Weights of a small transformer language model.
Size: 10 layers, vocabulary 51555, 144M parameters.
Architecture: RMSNorm before each block, rotary positions, no biases in attention or MLP, untied embeddings.
Training: 836M tokens, 12757 steps.
Each number is 128 + 24 x the weight over its row's rms, rounded and kept within 0 to 255. Layers, rows and columns count from 0. Numbers have three digits each. The size before them is the row's rms in percent of the matrix's.

# layer 5 MLP gate, 2048x768, rms 0.0213, rows 989-1061, columns 0-191
100:108124115125151128087084152125085130135123062130124132156127142162095113077127154109128141095156110124096095096145138105150144111111143111132147097127153144077136137108130163099130103120135137115137076113132091134136110121141132117122146155136106136142105123131105115125141105124164152097174105126133058104088155128153160123122125153097110176139107117148113149138159148143150123146107124116133112148151143154167103111130161070152129087123104083150118103119147131084082131119122111144120125144136131114087174145164147125154119143084146112112140082086103161145107138088121108114
117:147089113111167113116128149112095132098167147165119103068120115112128156142163106141140099147135109095155105138175112136123116128135152114121115105121142133100107133112113150111154155094126153143127132140109128109127158120089102133115113185115115139139115135133105149136137118057140183166111136183159182126182083135160121110100119157104108068145099138135129196122122096128117174090135137143119141115078143100178146120140155129145125115111136075154163130137153151132131130137130175138142096163146139156129152141127121108128139176073110101124144177127112119118096110099118122137
097:091120086126096153127126102122131107070178156114089148124135144111142131147109124129137144131106128126120122119100150136102158130123112132129099137135122098097108149138107147103115113119126124144098143102119146117163109147133127126115156137110155094136126100120157110157152171084169112149143087139178155196117130124077119087202161099128141111091167135112118106146111134087122104125143136125090133144112129129104128137149104165100153132072153152108161122108122134145110166120148161144128122068068119147153128090134131121111150150161123176134102107125124161147141171098146137161
100:148096163133148101103139144107099172071143141117103121131110136108145120094142148134143111153136121121151135180105117116085164147139118133066109127139132147125142123152109146121127149105154134125094126104103173114111084123139153107154097149148133089110125111122072142131128111090114192078097084105174149130152106136138112144096131132128137157137131182162079161137098136129141108126138164126116130158113121134175148131144128082137146181087142114152087151172121172188110137128157118096170137133155159110111149124139145074181139142136154135116135142126131133160099142124110146126
096:104164138124138135165132116132073136081118110141138080120143117139117124188122170132175149135102126145112115142111151110085142091085111158107084106130163143180150119142106124114062141134119120100099129116115125116106109107130168126128107125125140145109137194132136169114129139112157111155143168196114109169106152118092130113120106141173083094081119130142154145155120106105097128150118099169156093102117117153147125160133145123147109115131086128109117089098181141166137105122101128117153127091150116114103151137112125165116093101118158127106138121101150124143128119118160161105
104:078140118118143152124154134109105098137102116108128095150134105148139090169110122142167085150121144100153130102145138166118121228140104170124111124134137184169114126138114133133196132127099135149084106099118108175139133136140141120129125127137170101103116110109130157159097143139138161133110105099154162123090168114157118118137115120150166104108140153137125161106179143152107081132186111159149146114108129109201147154142118093116117126142157128110156100149152140145161102092098109105117191161124115113130172108167144118106088149137133087139131109167124134101118138095150112137
095:158135115122123144186148152119076108143116112140121122063088109137116116128116148112102092163121142119168110146154138139085139146113148114134117104163129124135133099096084120090124187124184124155153111136111142107118165138089108150166123156137165142130073124141123150120141078140071125108085136064143133110179105112157119118125136098139139109128099134116125155142146130161115142128119134099117115124128144132137135137103076124136143136151124095127143133135093136137136109139151155142132097124135130153144142111103126127109149152147115100108136131134080094125136132097102088166
106:134128140098124129113090149125140098157103110160120105136125158140125115118109130148124108144179132132120137136104136096083113115132156134103105095149163163128103110147121158126143145069133148136136097120164132085162130093130099126108162147132121084109126094095138130154134140119108094139118116141091088162152139069125107093150129151116146134107136140131136142104111142099145091097123126154131151102094114072139145138109159121185140112142077124134115122154158151133183082132131159128114142152148150107122127142132129067156151157106145115126096123113106111141111129139163148124
096:131152113157168154092155086112119141176131075120154080089109130111107120143124101136122154089138131182151132110082107100118128096116123103149115110116142166180120099098115127134146143142122158097153126111154124163134159132123125131134135148132127134171125107139122085161105146147130146141125115127133098116124180110138123140122137140100154135147164112143126133144181118159110158124127165121103146153107132148130136164093140110121085140121122108107122156107119133118117112147116110129129088132161158151087112111104145139143134128118113110139052135112115151129111130091128119115
101:094097124104168062115112127115126106130129119117118136160102153124157149090109143133121150165109121153142121147141078138110130100149168098117171118144127183153159149112134116120143119122148096180142108118103156109133146100122125145137135094114110132169111162143159161108135126106149185097141124089120151096146154127146115116099102095107116112108119113165138139093141129118118077099126171126109151161143119080147125152191145100132151149142154136173136125138123129139085112114093122135110137098151113121121102132146132089111144129145105145147115142116125140105148144119079133158
100:133129150147165140093132122139087125106130160166092089119137130126114110099114118124171138159144104124106108138136104159104154120113148157137122086132123142079109132133120135113174142119114135126133139154137167155116135150091123141149150179156173170170116089111152154162130166099135087153091108132156177144118113093139156139166088150094187103137105152153163149105135147184131151124127141150132084120101104119117159086187165120140165087116158074123105128153142116150095122127153126119119135149166123105105106140126113136151093153116146150137104124142138166119104129147125118146
098:109135149107136114127131160130106121111130100147090144159138161133126124089117113144154118139172146106140099075124135145122132165116146145147110130133146112121155126167131128136134157122124151144174134095082114115127131135139160116141125151107136126099147142147126120153106123131094156141141168126137111149110126138137151130107067138159172104106161130114159186121123124143195127105119156097145113120120152055136165124114136132165153124124088105174123174120145112091121127143103150130166175128150105103092135124112109126110134157109115140173116099150113106098088116120113119131
099:089121134169168117133139147140081114152126133164144159115134088150157140117125078112123127128099093108114132111126159130142116098163143135170154128137143160088156135139114103102136136145124096139167142108128128118105124112126126133149162158090143109135119104092125068109099147077166157153137131126137121107133116097153127116168107113118163147139116154135120127129137126156101122164124119117124133161110145153113157124152128116144134151105086142139112099111177112104101127131125179098130160126135107166172145128120173121106140104144120152094180168127123119141069151127121146161
097:075094140166146130149153118087142108155108137103131106143134127087149120110174107160132118164146110102148124121143085156130123118092112157114157167140126178140116151103108111109084143144126109119154081153133124100113167104131172146125161148144117095136114130090146162131113096175114156131134137143124104137133107084117141119105102143165145122113163099132152132165147131164128089089148153150104114156113119126096148131138139139139104105150145163131120162107134139142151130058154128148144107126121118152132130141164169119103105121114143152133151147125052117172143132123115169108
101:129087157118150109104108127148065107171148114125114101141129125143175152086118120121128143131122097101136133120123096143137142100128104122149114081121136188105160099148129104134140177142140130169099161154169134140119159105068106125170155160159123156132154138125088154144090134105156166140107118147124173159172131124118141087127103131096126135100201151155107163120153186099113160149141148137099124113137143137137162118111150159177128117168114130106135092120102173144102155148168159141117132138157129115121167180111114107120156153158150102189104147098156136152139096147105130097
101:167136113103135132112145100128123156135160131118109135121137134097141087114053176086150131097160139131186140137097138123116099155178126115134183129160111104118141145125101132158175163112136139108124150148100152130105105152137130156148099104123112115142148144132090147172113150130130135135157122138136118173126150170152127109157115173187113123092133106086136085073153141106143137174101118137108139133137111095140160122111142143118131146157135106139117148110089134166125190122158123139157080115109127120142152101114096125136134165138151126097154132135136094099131114143062119150
095:121113109120115114136129097122155152101118112137109128129143112120117125134134115128139144145119141127132119122137116109103128121139101152161132159130131107137146151089131167107124143182132116155102140149106161145141128129135175120126134149111102173204110092130144115123116117145161153119122122142084135118114130136149126186149093179146182160108104156113110113154157140168157128119100121113099127115084108124116107160103123106102130142165174121115113112137112129161140117156125117107173109103126131134147102145094122146140103115168046140087147117101121089098083109146117155082
102:140107151127117149177159141124139117091154096121164118140114127124181144111151095168130112129126130166128163110080168146123087118144153127113133162148118125115094101146130115122133148122160106140101103125121099081134143088137143153119131093165151119136116107089149140114122109123116146112081113113152132131122120092162151088079126093088168116142174108151139079174105102129111112085151123133105164122137129118108082150091147072124121094101105163123097160136134140142159173176070124129120151109094131089108168132159182113113143131171128133183116120136127129133108098118143143147
100:107122140104130138089117118140115135114101076138116122177133153157160166130125093126163153193151129114155107122119088075132125099092153103162136108171109158086164146138091137112172108143180134130118117153119111122125142140139152145139146186141147127117151089117151137110098125091153136132133110125140165114125090128159149149146133098132140092109133156159138154114113110155126209082136135142130144171125107161169125154133145095091133139111089114143097134109107138097079101167086194118117115115160111125152139165118131123104133152131142146099172120116149114091123139107114131107
099:158095108157126138130130100136103148126118139193087116130146084126139105160125065106179110148132089111130135127139153141112133111166139105163158115071115122162211196116128135142134083138114100093135172165154099144140152134165130150147125169114142130121117109125137140081104118177098128130147144153156120135128079132116110116138149168136150123116159095117122120137095166154099141135085126127161131156165163083138132117150101122135119123099146187115100124132140172129166145134117129124132126139126143131110134144148159063123124152092140155133132128111090116109140104118136156131
098:096116106100164120123121121108125145098147173179146101131089139126140116152100134139138140112071150152139098156100113134128132117137108110126112153123147156151151162127131124136142129108098098140117089142113178107142124166126131142092136157107115127167069147141136102127135112130114113119130153153157118113131157162168103134105091093093132106148142113114124117118158114116178157128128129141121143163133119139121166144107157118056106153127065090108143132102111116155058205128105107139099139095179099090128149120152117141114135151104140169120127128144116114123137095123159132150
102:159117144085161111166171117099142127147129155162160133131095137079140143105085111118112151127066121117134143095146132143127126131171149159089126100098164132133128111093137140105111133156128092142169093138113148155160124107109120129146120129121163111145154126102128166098081124130128107146151139164143119125164141149137126174088102099111155151128109128107134098110134109092121164136145135124150134174127156119124090110098135105121107117165078101136110120106091096143160105165164158103143158123151156123143095137125056126152110134147147120141126115113131141112129133102110139136
099:138164160120111147155116135121160094142115149128072145120076141110125134128094135167147125172085113145167136152111104125106178142086130151094128150109109110112144133148154083128141130125140127129166102115105137103109133113093170164166158141134136142165068116137150128096150161132153131043136104150128138137146167122113104103136124168128150134117115121156120132106164115095115109099167098153123131107099113109112116114148154150154137120107133118146134113097171149109104103111132131119111119116125121103119121114126125107105174112137165117132147139164137142129124108140136126158
098:136137145162128086143142154154118084117110130112147168142112098109138158158108161159158122128133125144126150080082171136121170133142139131109114101164153105163115123126148157150128112138119097128109075124106112095125128164137127118146153166132141124167118125135135133126099129135128134104092121119131124154133108126114136114096117141137102128116177142130111125126122120156168148115111113103161097114092107118093112160125141149066137110125093146109083143073158123101140139127118108092100133126115098084132135088121080126140135118149101148137119137118106108127133109128124129135
098:100134123153128123112070124133145123135124101133095123125157132087089162129107131131185112148133109108176099121153169130178116116135126154099137128180130111121128120172165168112118125128107177154107112179134099102125168153137138109122163124170195128171147122083082134152138107131135099152136096180115141148122122121149139110117105094117161127104141102146098167137171166132136149121154137179139088160085142126170131130128139054083137124131107127143108092132146170155107100120096137129133173134115172103107114121095085120137116171104137149132139150150135113138126148110134097107
095:130126108174129149094126126168150125110173159115146077119152108121150133121109100207101144136130143098140106146107119099112100147169089152179102127138155104131135107141118105120125145126137117094098093119151164123102098107080145098118117118145073147124141133161134140122160138148109127168114094146114125088133109131140135093097124147130132119118149152127120120113116119095128106119148141116125117148088113141109142104142149140140157113124139107110147100165170143108155096142177134135174133152158128161112137127130174123155125123089141095142113140109115148158110126124122116145
095:133106071146141180127120146142136144114081111143154114116106123111112183121139094097124171152105109098102132162142107115123164110128147167158139135110094142135179142136129107127200112104117102134093101146128121074144113144119129110145155087144144136139139096111141111112160126149194150130120098132144091145119146104179113137071176165103080147149169108107136148103134122125138184117120112139151168137142152114114154087119116083155122172143081163123121096128112106105138096144159104081091162106137128112125109130132128121158161126113142118139150132155134116136108136153101151125
107:112127119147145077163119109100139122140114121130122120112148125135112155136126172099118098091161154157132145098121122093112102103129126091122126116137081101139146146151109079113136143133152119153083104093106174109088150123156110093127132083131123081159140097110111151108102133139109144095155121132138118138132139115115127100100132137132121113145148125145121124093157152119184152130071107079124115119159115109124110193137134157083100131122113150145099149131114163097122123188102141101149096118132141118139114106160175120126133156104161163152112107163101125159098119129100151118
096:122127123122101143159135097145099169073130120136153135124063157116131147103108142123121133169130108146087074165127085163092096108160114136146126104182134121103111135129124106155153114118111089109136107139115138125108093135121097155164137129146115109141116129117136141107114141108123156088104142110147100110146112095144107136104104147110109094122169122105088110147124121078147112164084115157128133159115109124108138153135111138071148183146146134144104165132120094166093149111110132099100114114114121106164075100114089144113132115136117170117102130108145117152157137172128129139
109:112131093151123093133148154132104143123127124120149116110171148119123128130095142116115145115081144149076110107106127149131126131166140120165117103152160121085101121121117113144119129106117112110154064101087092102142090112100132141149118131121126098092145141135134129124115142091144157095119111136121145095132137130088099134149130113138089113113167129150123109160125113122145143113141124132117111140149099078140107151149106091069107154191092115126152150112135123115123128112131130099094137106123150132081134128118125115108143135142144150096109147148095098155104111125132171135
099:075131084104120151140090111119112116115109113157126096141094150093108118129136089137142105136129161111087092156164122098096104105151129117115159131132174156148124127107135091111137118130141091135156123110104132136141165147099119111131170146148143147149143093109077127150132071114116078108140113127132104120090147137122138126119116071143126141133136116110130142165123134123098061130118120133091097168126141147090101155086116144176122107144126118160126133118161127174142092117113098102147132132144119104093153131103119155116146166133123116185142171121169143119100129090103170133
099:154142181154159113123139143132118109177134151154134118140157105102074113126103130114149118149093126146164156112116130156096135178176133138164127179136104151102118144128137157114134147104109076118132121108173159181128124165118093121163125103143124107098144105109123135142094113120136117104126103095162095131111136111133108123161123132102168108107160142122136100149171150171099154116157157095150078139150087099083115130167084136123120120128101131103093115117150136135143125141151121130140139118096142127100152083112150128161134133137117100118153133159134116147130149144143091137
106:125132162089142133145157128154165112141087072120139114152072121140145137114147116132106143141113138154103121117162138109086047168140131138164085113140057129119131126179140142084133148090120129129099118119111125134073155149118101103124109086136160147137099110142107132093071117087066156096114121126107120132129115158179130085144145129123143109110128133121137119136085124128128125093165125149097130100134105100126156143152147125138111134125103146157124112150151167157148131095114159131132109167112150118124151126107154130141147148095117152134125170131152120177098125113158158131
098:126149113099096096132130150135143140077080139131126113095123141158159118120099174115159086136126134110123112117114140100126122138099122106126139107148099110123158183135122135110148138132127128080180151150140130142122173149142133098151136077175115125136152113178121135108108130086123135171133121106146135168138125097107109161122118143100099112077116113127134141112070121107114140146097069143113111152159109112156155124122160155093116128105135124130110086082117086126125186125152157130114128135171113125132113100131157149116112141170139133164148123123125121163140107136143125099
093:143124119117164114121107113091111143091098093135151153142168137131153132112124156156147142107095098113108116167145151116112139109108131138152167111133137126128081115135169083135129112138148136097154106161150135124110125114116121141176168142116126096132131145125130104113113141142129130125181113108117163138108139110127143090105119159126124156104131095170088151151109162137130132134123105139112185148107088113108117114117120156123119143112118161129119111142168078096095136110136128167122155161156164133076141144136141136100164132195134173125129176115166140115113102160111118162
099:139114145148140129147101121144101146086146076080141111137142122130093143181101140106133097136150104165133125151104155155113135132155159133147154122128125136141144128130126178130157167130095150095146138099124119127144151147165113139153115112129136149129122130117123114090116120098098165145141116131136143160136145120136137099153126150117098106139151120133104097095101157117129126171111107136159144168100126104064154124146144127192096140140169131158117109166141162151136103125163122112142123103127098135110173118117143128143113135123132128127130125105112109157117108133149122173
102:091123107109155129120156127172115108140141078106125101128100144172181101150118129133106118153129145158088087123149110132125115118139128091139126096142151172116145165109122173099164135115093134107167121096153086108125122106090089122115149105116102129121136124106111149118107166128158140094109147126099162159090162105128126124145129172125112091127119162107147160135130097129129127145065089158138099130139145129190119167138140140166095129116081052110072129139087159103112143153117153098123164158126131137122074156084159129140135175138116110154119135124117138155124130111113169135
112:093142147095154159094111144143089123127136149160106121158148163132117177084108118126099156110098144127147164104165124154117126141100125161073134113157129075148148133131110167113144154098123095149162129143151116098108114151104101132175127155106132140158159063148140106096154115145137159168162140149083102125082144101136101132103116104132174107086143102140123156161148132102128134125124105132130071115130081078139150129157140133118095120115126082109082096097164132113157146139116130123116136103140095117143125133129135123097163148114147146129154109137100122158104119091118141132
102:188088132161112147155123137111105187131164121134090130130144142138158135125125148120162143117133129147113132152132048134083113108135146127135094110130113088088129158109157091111167125071161077136115113156128120122179120131101106091114113148126108164054142091122130145175172127117163166133120138132120117136169116143122138116127124135153105157129145120130138125107139127149126156127123117105134126120123143106156146119163150176150132154162138112160138115142171125154158155115181140147160091125125126133144146139134181157136125157103130146132120127125141090139143116153135127140
095:144161143109142089174143095137114123113153124115146097126111046137140124131145099125130123099118109159103161146143109103129129151145123107133131127152121107137144142104108105123139164129100139143128121124146164165101129108160157116131132159183157131077137096168093166128127125141094140138139138174125138124161102155146170143138128124125121093144122182159095134119108112129170119083130148086115134115088112127154137129164116109112128134122131102139138139122098067178126101148153139146152148097150122122133135127159063127133096148151129128155103114106101104145145132121149177125
138:138162129088130138111158121119182119082114094133151090127172153130152139111142145140113126135101141184124122090112107081144138089095167101175129101147080150097130087121124154145131107123133095136157075154138098162109165115161129096097146126143130174110158127128119145112145115122142128056095154132183169116145118112119147142100123101117129108090143118150129129144092136167100181125131162164101120147114137155118141140145144109153132126146116149126102113164081128059075151140128099107139144121161150159147102185143161143162067104108123138126136116092156142082132131145132110104
100:124110152127193130143096140107106109131137140169134142119136100117093100118104146142152100156148106145129138114098157125099134123114137086131188109108120148136098127103121123123135122102150098105096135163126138136121132140173119085108088171111139127134127131105126179129146155108132144149128126121120079135139149149148141152115136154181141105106123154121141117143153165110109106126150161091130139122114154149131152135133139141137099106103118147110131181136123159155097170091091119111113105123127139166133118151084110144146127131147138150103116116198126169135120109086119139147
102:116165152153119102178117090108112127135109146165134128097124128151123129128093103121169105152109119122145160122149140090185116106128122119143130157148203117091159166115087149075146069120102140126174098098125085101104113136119128118132140129135102148163134129154120165121097146165127123122115113147114166117081113109115124124129148155087117100142167146113151132106111095128128148108131144130142125124132079126110127145087134145095123159123157123108114133120144124108159175150105152128134110122117128171143162129125138151121167140109085154108112102114156063145132109134121131125
099:128114165120159128155124159161118129147113154128141115117144126151131153151125127136094136153146081114176144126109145099091118131138142137100117112117132113146161148142118165082119130088159137150160118119149141104095192133100131097101135099145133156174104131143131134159146135132142123139101119094113160101156131085123144141135110098163142120143149118128100171174114126165138105128116112144103146154165101094174099131172139136158158136098189075112099115150184188129096101138141118079134130147107137105122142138141157091174156136139142121141129111150107116121142104089135173138
103:095123139119134142140115105128130147125154129125103121117111096143146149164112110100096146133099080108127091090113148121163100135155148091145109145148094169152095112141139111153159122139164131167131128099143122145110133131092134118126149117142125119164112122121172130112166151171136157121097141120166140125159089158116143129098154108075171112139171099173130138132091121058150148114125134107093121165073137141102110141153090129107120129145123096134115147111134148156114120133119135112119130081121120166120077130176120100108120128142121089152159156154107110140136139120127162087
102:177115133099125153101154163104114094147121114081128144140108105115145154072153095140139142132141103124134136098104086104112105164125166113163124127122091107101119095173105114141117131104130124132114134117074134115133141159127140125091072140146139150119152129111152165154114078112114128156108126147119121147173055105099152149125110140165103147120137102145156131122137076144124111134123098169151151107085113088134151095127127100157106111131122127145138087110161190108149100104164159193110160127145099121121131161109148139092089124140141126173127167090168166125116127174137132145
097:105111125163102071109112103095143157122106116129126174153171104104123146181125149136109118129078149128121150119131139102132095141145125124134124095098148137125163104125129091170111113095156107093103154104124146123180097140099113138161113123144150088152114101081136161122128146133144120140154151101144131142165113079102101173148141130143112150107098125144150143142108094131113089098117136121119125080102156128130134118123128110116108106143154134130135132118134089097109106099157108136110103130140130115106152102132104130095128138093162103123152108106124147144110127148069155169
095:164133159145181115101139114155142143154131109120130120119104127115137159118106166132097096151150094159129132122137145142131134106116093136089112106126103133093130107162113135163133135132164104068134138114148119110105092139143137143115155095144143108148159135118140121139134099083152134127173142141139113111111116083146153160092131179168136115125107134148134125102182113163109140124151096140140124132122120130158078082120153079152111156150129128087104113183151152122102147132157111090166118097116122129148156102156136112124140162132102105088136106097112141117117164168128129105
106:093166112130070149139129162141126111159126173135126068130127192147110124121096169113157155156113130092142136131104159133109164154099124118098111141101143163157126124115138128135149157142166109159079106122076122154110154106122151120113174157124084114187182083099087142103135128142142130164160074111133150135136124159092136118140107149122071146131109100181116144094108138132152097070157109081151155119134060149149153112082160110141139131129162120133139138137141147128110082132130146098127134137108126126135160136148103163164176170137160166133130122121133133133129105117122142150
100:162106125176170108127147107112120123137135147142114108140099159102131169115110157135140118103092141107156132106069114100117098135119056133108095140144116117148180145136126150091165159077128125133173118154125123143153136139081145152127127078114102108149116080145130136133119064112163158114141119148120117116176126134124139115123088160118158097086092148144145132118161134129139139138096153116159106116152101096172154151129099121136094133148162136121159159166130153163134145137149130159130181104154129132113125163111077156139146145111134147143165101097111117076103128146109108136
098:150136134148130141114131133119128104132109157129143127162138111096147123153151152154126088116117158111109099087150154113132140145168114067136112081125128134180131079091128102079152128064163163145146106098147113150103084116148120119118125085138146122132136129117167149103090093098144107126122138145153090129121137154110153139148105123173106123132145162135104127141135134133147113097152130131140168118137151130123128151133114163114144133124113118149134132096099187153117120084123141137087164090160116110151160097108079071138134142139135158125092098134110130155169089130130150164
098:085138117144143152114131106119126122172122129104138106117107144116135120119159141112131104124130100120101124073172161118117144129115143138140151107104106157130102104122142128116174141117121118156119142110131166133121108117148122151168124128167157130107125153147147098148131109090182134107139102130143099155156112118138109121097110134125128124125182146108164130111123185169148172146125125116122128135109133116109162101169127137149133195105105136109142137182115114128088147157145122112115136119122146108127139129116143161165153153136136105150100148102105131133133133166128099133
104:092089123151105093149112095135140150130109153152115087107156138141131127136082135103174104116162112117150096119108087137168143150164107109063132126142166072127118163133127122154173157119060127126141137112103129121170200139157149106114125127141120104150138084121153107148143104153116128141143155181143144116110130134165151141113141138153167096106151113132147092125125189138161115170124098101117109156087128117140119102097144100093136159157112116138120107120140077146118145093132174121108167144119099159162133111139150124116168187111117157127165142147144093174116120149140168137
101:101103138153116140128118122113116080102128116113127155155089105120137172120091105144139159150130101135158110113099158089159104130148129120075141150081184118158175144129155105130167118129107110114130126158145132172163165145095138116098161143116148121147148126140166149173136109156127109150121117126098095172137093113151175086134128103132173130141160144150135135145128175102167117162132146106149175140111160129132123146155096072111146162159146099163143073109165128096150132121142129139114104126147075134107170125110150094113118136147114122158113108114085173123114183129154121143
106:169086131157156123120193124126126126142135133102115118134139108146104145106135106107124163123107107124112139111144091124108100154110136116126090127121119133108143126127130107102161149066130119092137101116113132108112147098125173131138115138119152118116153155111142135135139134110099148137112133153133109085124128090164168159107149105126153111126135119135105187141140094108182157120104143122146126139121114112108144162109135121092104152186136126095125110132153143132106133153143175120174104140142094155117125109162139106131136152075125120142142121130116110115156111115129112138
101:152144095077162110117137158122145124106124073173118132107116117114118165119110111133159136150107133103128145080116133158103162108124142156114114138117094123109142160158137134139121169150142124169124107145129127070143084121112112128164114134094125127149109151131146146074076121092103166132083151122085131124187125120132097151130143119113132119132120114128111119157137124169111158105100064092139092118116141116186142131103145137109107124128127129101139118138115114134138121117142139112108128079123119123135141128133109136124104170135121138078146117117144109108144075084151088108
099:140130131134170162120132136109166149087149101093134074122110116088116153121160134117154108131112164130098142133129096138122098129087144145101112108109175119150134121108095077066120120111104122168096110131096145095086098115119183154109091108117122104120121145119119149124126107102133131059110138141146104119148108119092142115153149141137130177120152136175090133141127085150147089160156129124140126135107123094164140123097130115192166145110164124090146175118140110107141101148119136118125142161134118150116146122142129100122173117103116111145139146113096143098159079102122143128
101:122134102151097166135133128129115138164112142153102085146140095113095160082079114162132150108118114139124125126120117129133092145157124083099118131129138105150156148120145126106169172148163182138120118160130142133151122167131125131111137160163126133126099113105091127150103120109115132114120051122152134161120129114141123108156133168138198109122156140142105163118138176093143146144146101127135102145106153090141134138092130133098122153158162091136110118141109141121104122131126114152145117133171137111122131095132128146143150134150131095164119126113104109128122149119130108163
103:131142081090154099162128153188129131129084130140142098132101127185192136094101124143096108157115152159138100091093160154135090119143138136126057164111134159138127161146129101128145118117146073124121105098103089094138099157122138097112159068183185131148136102103135092123138147142112112132106155105096098122127159132091116141137144130075137115146154099092154149144107106169138151085100133072114083149135120132091141171144132084124109128155086089136124111127109144133097111114162130084129180121143110164151103155141134081128107097138156132124090099138124074092110127177118102127
097:092148124136158117117168129138085116135139135150092142115128107103110135154103129128177153114141119119167135052148097125121084103137115116129142141157111157130153155145096151163113136154173093084139122088112107115121160161121116163143118162132180126147149140128112135120111116107136120141134100105137156155119140106154119135134075127096137140151110126126138132123154145198119134127098138091149127142127113162135113103148104100124123120095121126149134129132119108119125122114142160111148164106115098162115150182147135127111060165166101113098116133124141121125134133138106112119
099:125110083098102152112134088139130126116107137111122153125100126130127141125109131125141170154171095113098099094109163117092074121110130101117109125156139122108115145183148128148129149095125110132148166140117129172127134154136081135147157092145123143151112101121144112110103123139119126134131165107153144085131124164136115155096143118124137092168088123117100188183136101113087135112165127142131134144168131167142160152164131076092153213114117122100117094152149100130126142113103127116146115131167120167119169061142135098154150120106097150101140110097110140070148179108116140102
099:147108128142117138107179109155135118099123151114139091146142147130123145132097127151178120132153169167129150107143099114104068138124141108144114148183122114118142160132128131141140124101159129090132122139112181119186125140103088125137137147141149107174166130145115124128153139141087134123115145145125138098111086158125118141133119104138155124150193118129105139149088096135107123145165124103108146148146116163176126145157181148157170091144183101192097137134100129108129119157127161121165161099098132148182147106156117099102119142130139146160172122098115128136066141085158149120
097:135131162135143144123083143166107098166177122130166087107124145108050093112153143126129148087106117143113100146110129128088160117098131110098137110136090152132119127131096102132171132097116114130125090142113128137142128105127159135114117135149123106121149142128131159103108102134126126121136113135173115144155167110165118160151118102099133117110131151114134156086158123106149148129116161125109122142102112143151088123152094147166099109139112091101159111137103096163084172122125140144103172107133132141146076099109088171121152174150139116150104129110123141084109130089142112147
097:173139191101128102140124141162116106135065142124140106138104130142137165094109135139130134146125122160147132095151125117114079118073130135136146113141091192124110128108110080122138129113120101090150117104139141119122133160140146103128144121146120126132164138113119149152136097146068099106126145114178171108088108171111115115125100094115158108118128138106137132139139106100130133145183133155110098165140145147108167154148135115138112107161089114143140086117124151188088141117141154124143136125147077120158152084105121140122109171129131116116114098182163119120128126119113102158
104:155127137094093124121096185126135104091129106108156128174123105097129137116088159116097147097133092140124124116115165137096150157127119117163113147090160135135161154111118092123087154123142094161133076117112108097152118146170104125084146112092112133134108130118094121157129124111098087169125088114110138114150081176170082127150122166105115170132116105124147167128165084150152161141151139144103142095137134084137114152153131155078148092153133133124146114113135138142112158154104142112102125106102164165141123105138130135098086169133150155118086144103119101133124140154115151114
100:142114146177159133132148119156168149137116117155139098105084107113126164112177097177114070165085111091144135099117107102085117113115165067128111149116068123112170077144118160136160121135161139111142146106175156132126129139111117123133104159144142131147141118168078114091136103136095188106138101113127057135147127118133151103142177110148139134136170136122136186107143127119107161131163102114158153098132148120166148160126142101148125153118111121146106148113148113100122122150105134137162143059182157150124138116091152102157097154148145122161143109132150135103150134105103126109
099:125125138151101134181127108126124081124139151083101131110194189102127102138109136145134137122097141177133118103179127124131112140124133147126138087126071130096076173120144118150110129100171107150096131126128120161141142113087136149157122162092143130132162080131144156113139133121157124166129142137144145152158092102116128141134137217125120140122129117190165129138122126130153128127127182120174071132100128135109157113130094116099096121155125134110115120126149138141125141116108152136156119125119175121133156113159146123148117129171115108132139121112152115133131099157123145120
095:172124162128158123082122110138117118114145126139109127161116124108113123121115103145153109157156129164091143142129094132112172148138095157123151145179150152118139134134138101069111129097086121147152135122138132111114128160156129133135130124148171118118115166096136101118156108149110113114081145110132151143139104160125129142153103161145108130145119143151188126148139137113083119108122118157141104091125146074122148090125120120129118136155166144118130141136094136140145153159158141150106152093135156141162124157137133185089098140139170143089096112132141115110178136139108094129
097:083093122132102140114075116106099182151166135138127117105111147108124124153125142134161139089086140116143135105168062156122123147103131115062134092111143128136110103155148109118129142146146148146167133149107145126203126145122150107143136144114094150139118146096168150157126131123110092122147132173138143129150157080139122148144116089137123102138143099125151119151098095082122130140083112143117154120076156136159124126113104131111160113169106111115130118135152105150081126061086156167128124115129152130124124147138114160148112150131127127134173108137124131127115135111169103150
099:171112143121145138130125130148130146104147126183108114136127125107116126128150123139177153108126176127128097143105100130110161117138119109137104091146131133140145129118141100181107171143095093116120128176099136078136166161147136111086108144152127126128152117158136135126151135128162141132120130094146110107136108144076062172153130154116148127134115123138093147158109112151132151163106108089158108135163118108152122136146133151117132145134084121112104115123128127115091117138108147141151178101159172106102083129165176176121096159124113128143133119114137124121130154084113136144
097:179113077107157136157133128119112136100117138135118104141155093170104112144118102114144152102129062136134097144122124105106084137157134121123147163145129127139117152147099167173101137115173106148157150090151096160144162143067134093114119065120090174129152150127159128116094129129128147131126111120103119101142124112140140102124142117139155094110139112138134136125097135130132080151131127143117095146134174108141144117123109166133151123171142122102132184130145177167067151161100126157153084120181159100094119102127102112139118088091074080098110137133127101142165083111122141118
095:093110161156120098098126143167163147135123104149181109128085143112158167162146122171124187143144141126113100144183136129163151160118163144112107159098136127172118109183105081133118127122166145143128107067154103159122159143139132126097148135118068135151068176105136141169180109142128105100136159120118117098083133137096165100077119114114074144144149112098134119097111135119108120134132129137115119106083085133135150124147136129156116132111058134119130132132117131139098089103171145134125104123123138112126148148149085123113174101141135151128115111164144089169127096140137109157
102:120140116114146116126139121118131134069112106091204108137105138102142136142115089158128081102146102179111140149111127152124111116099106124121113108139127155111132138138067138135154147153101109126120107073140097102074122086115113131132173116117119125140062149139137120197113102127099185103097127135128177104130073134137124126149132116122181105135155192139073142140127069189085113126149130141119143105106154119129155126122172127113134130137097127112127102151108124130106142130109150100129124157094103143152162080157120114145123132108164164116120092113115129121107080081109128152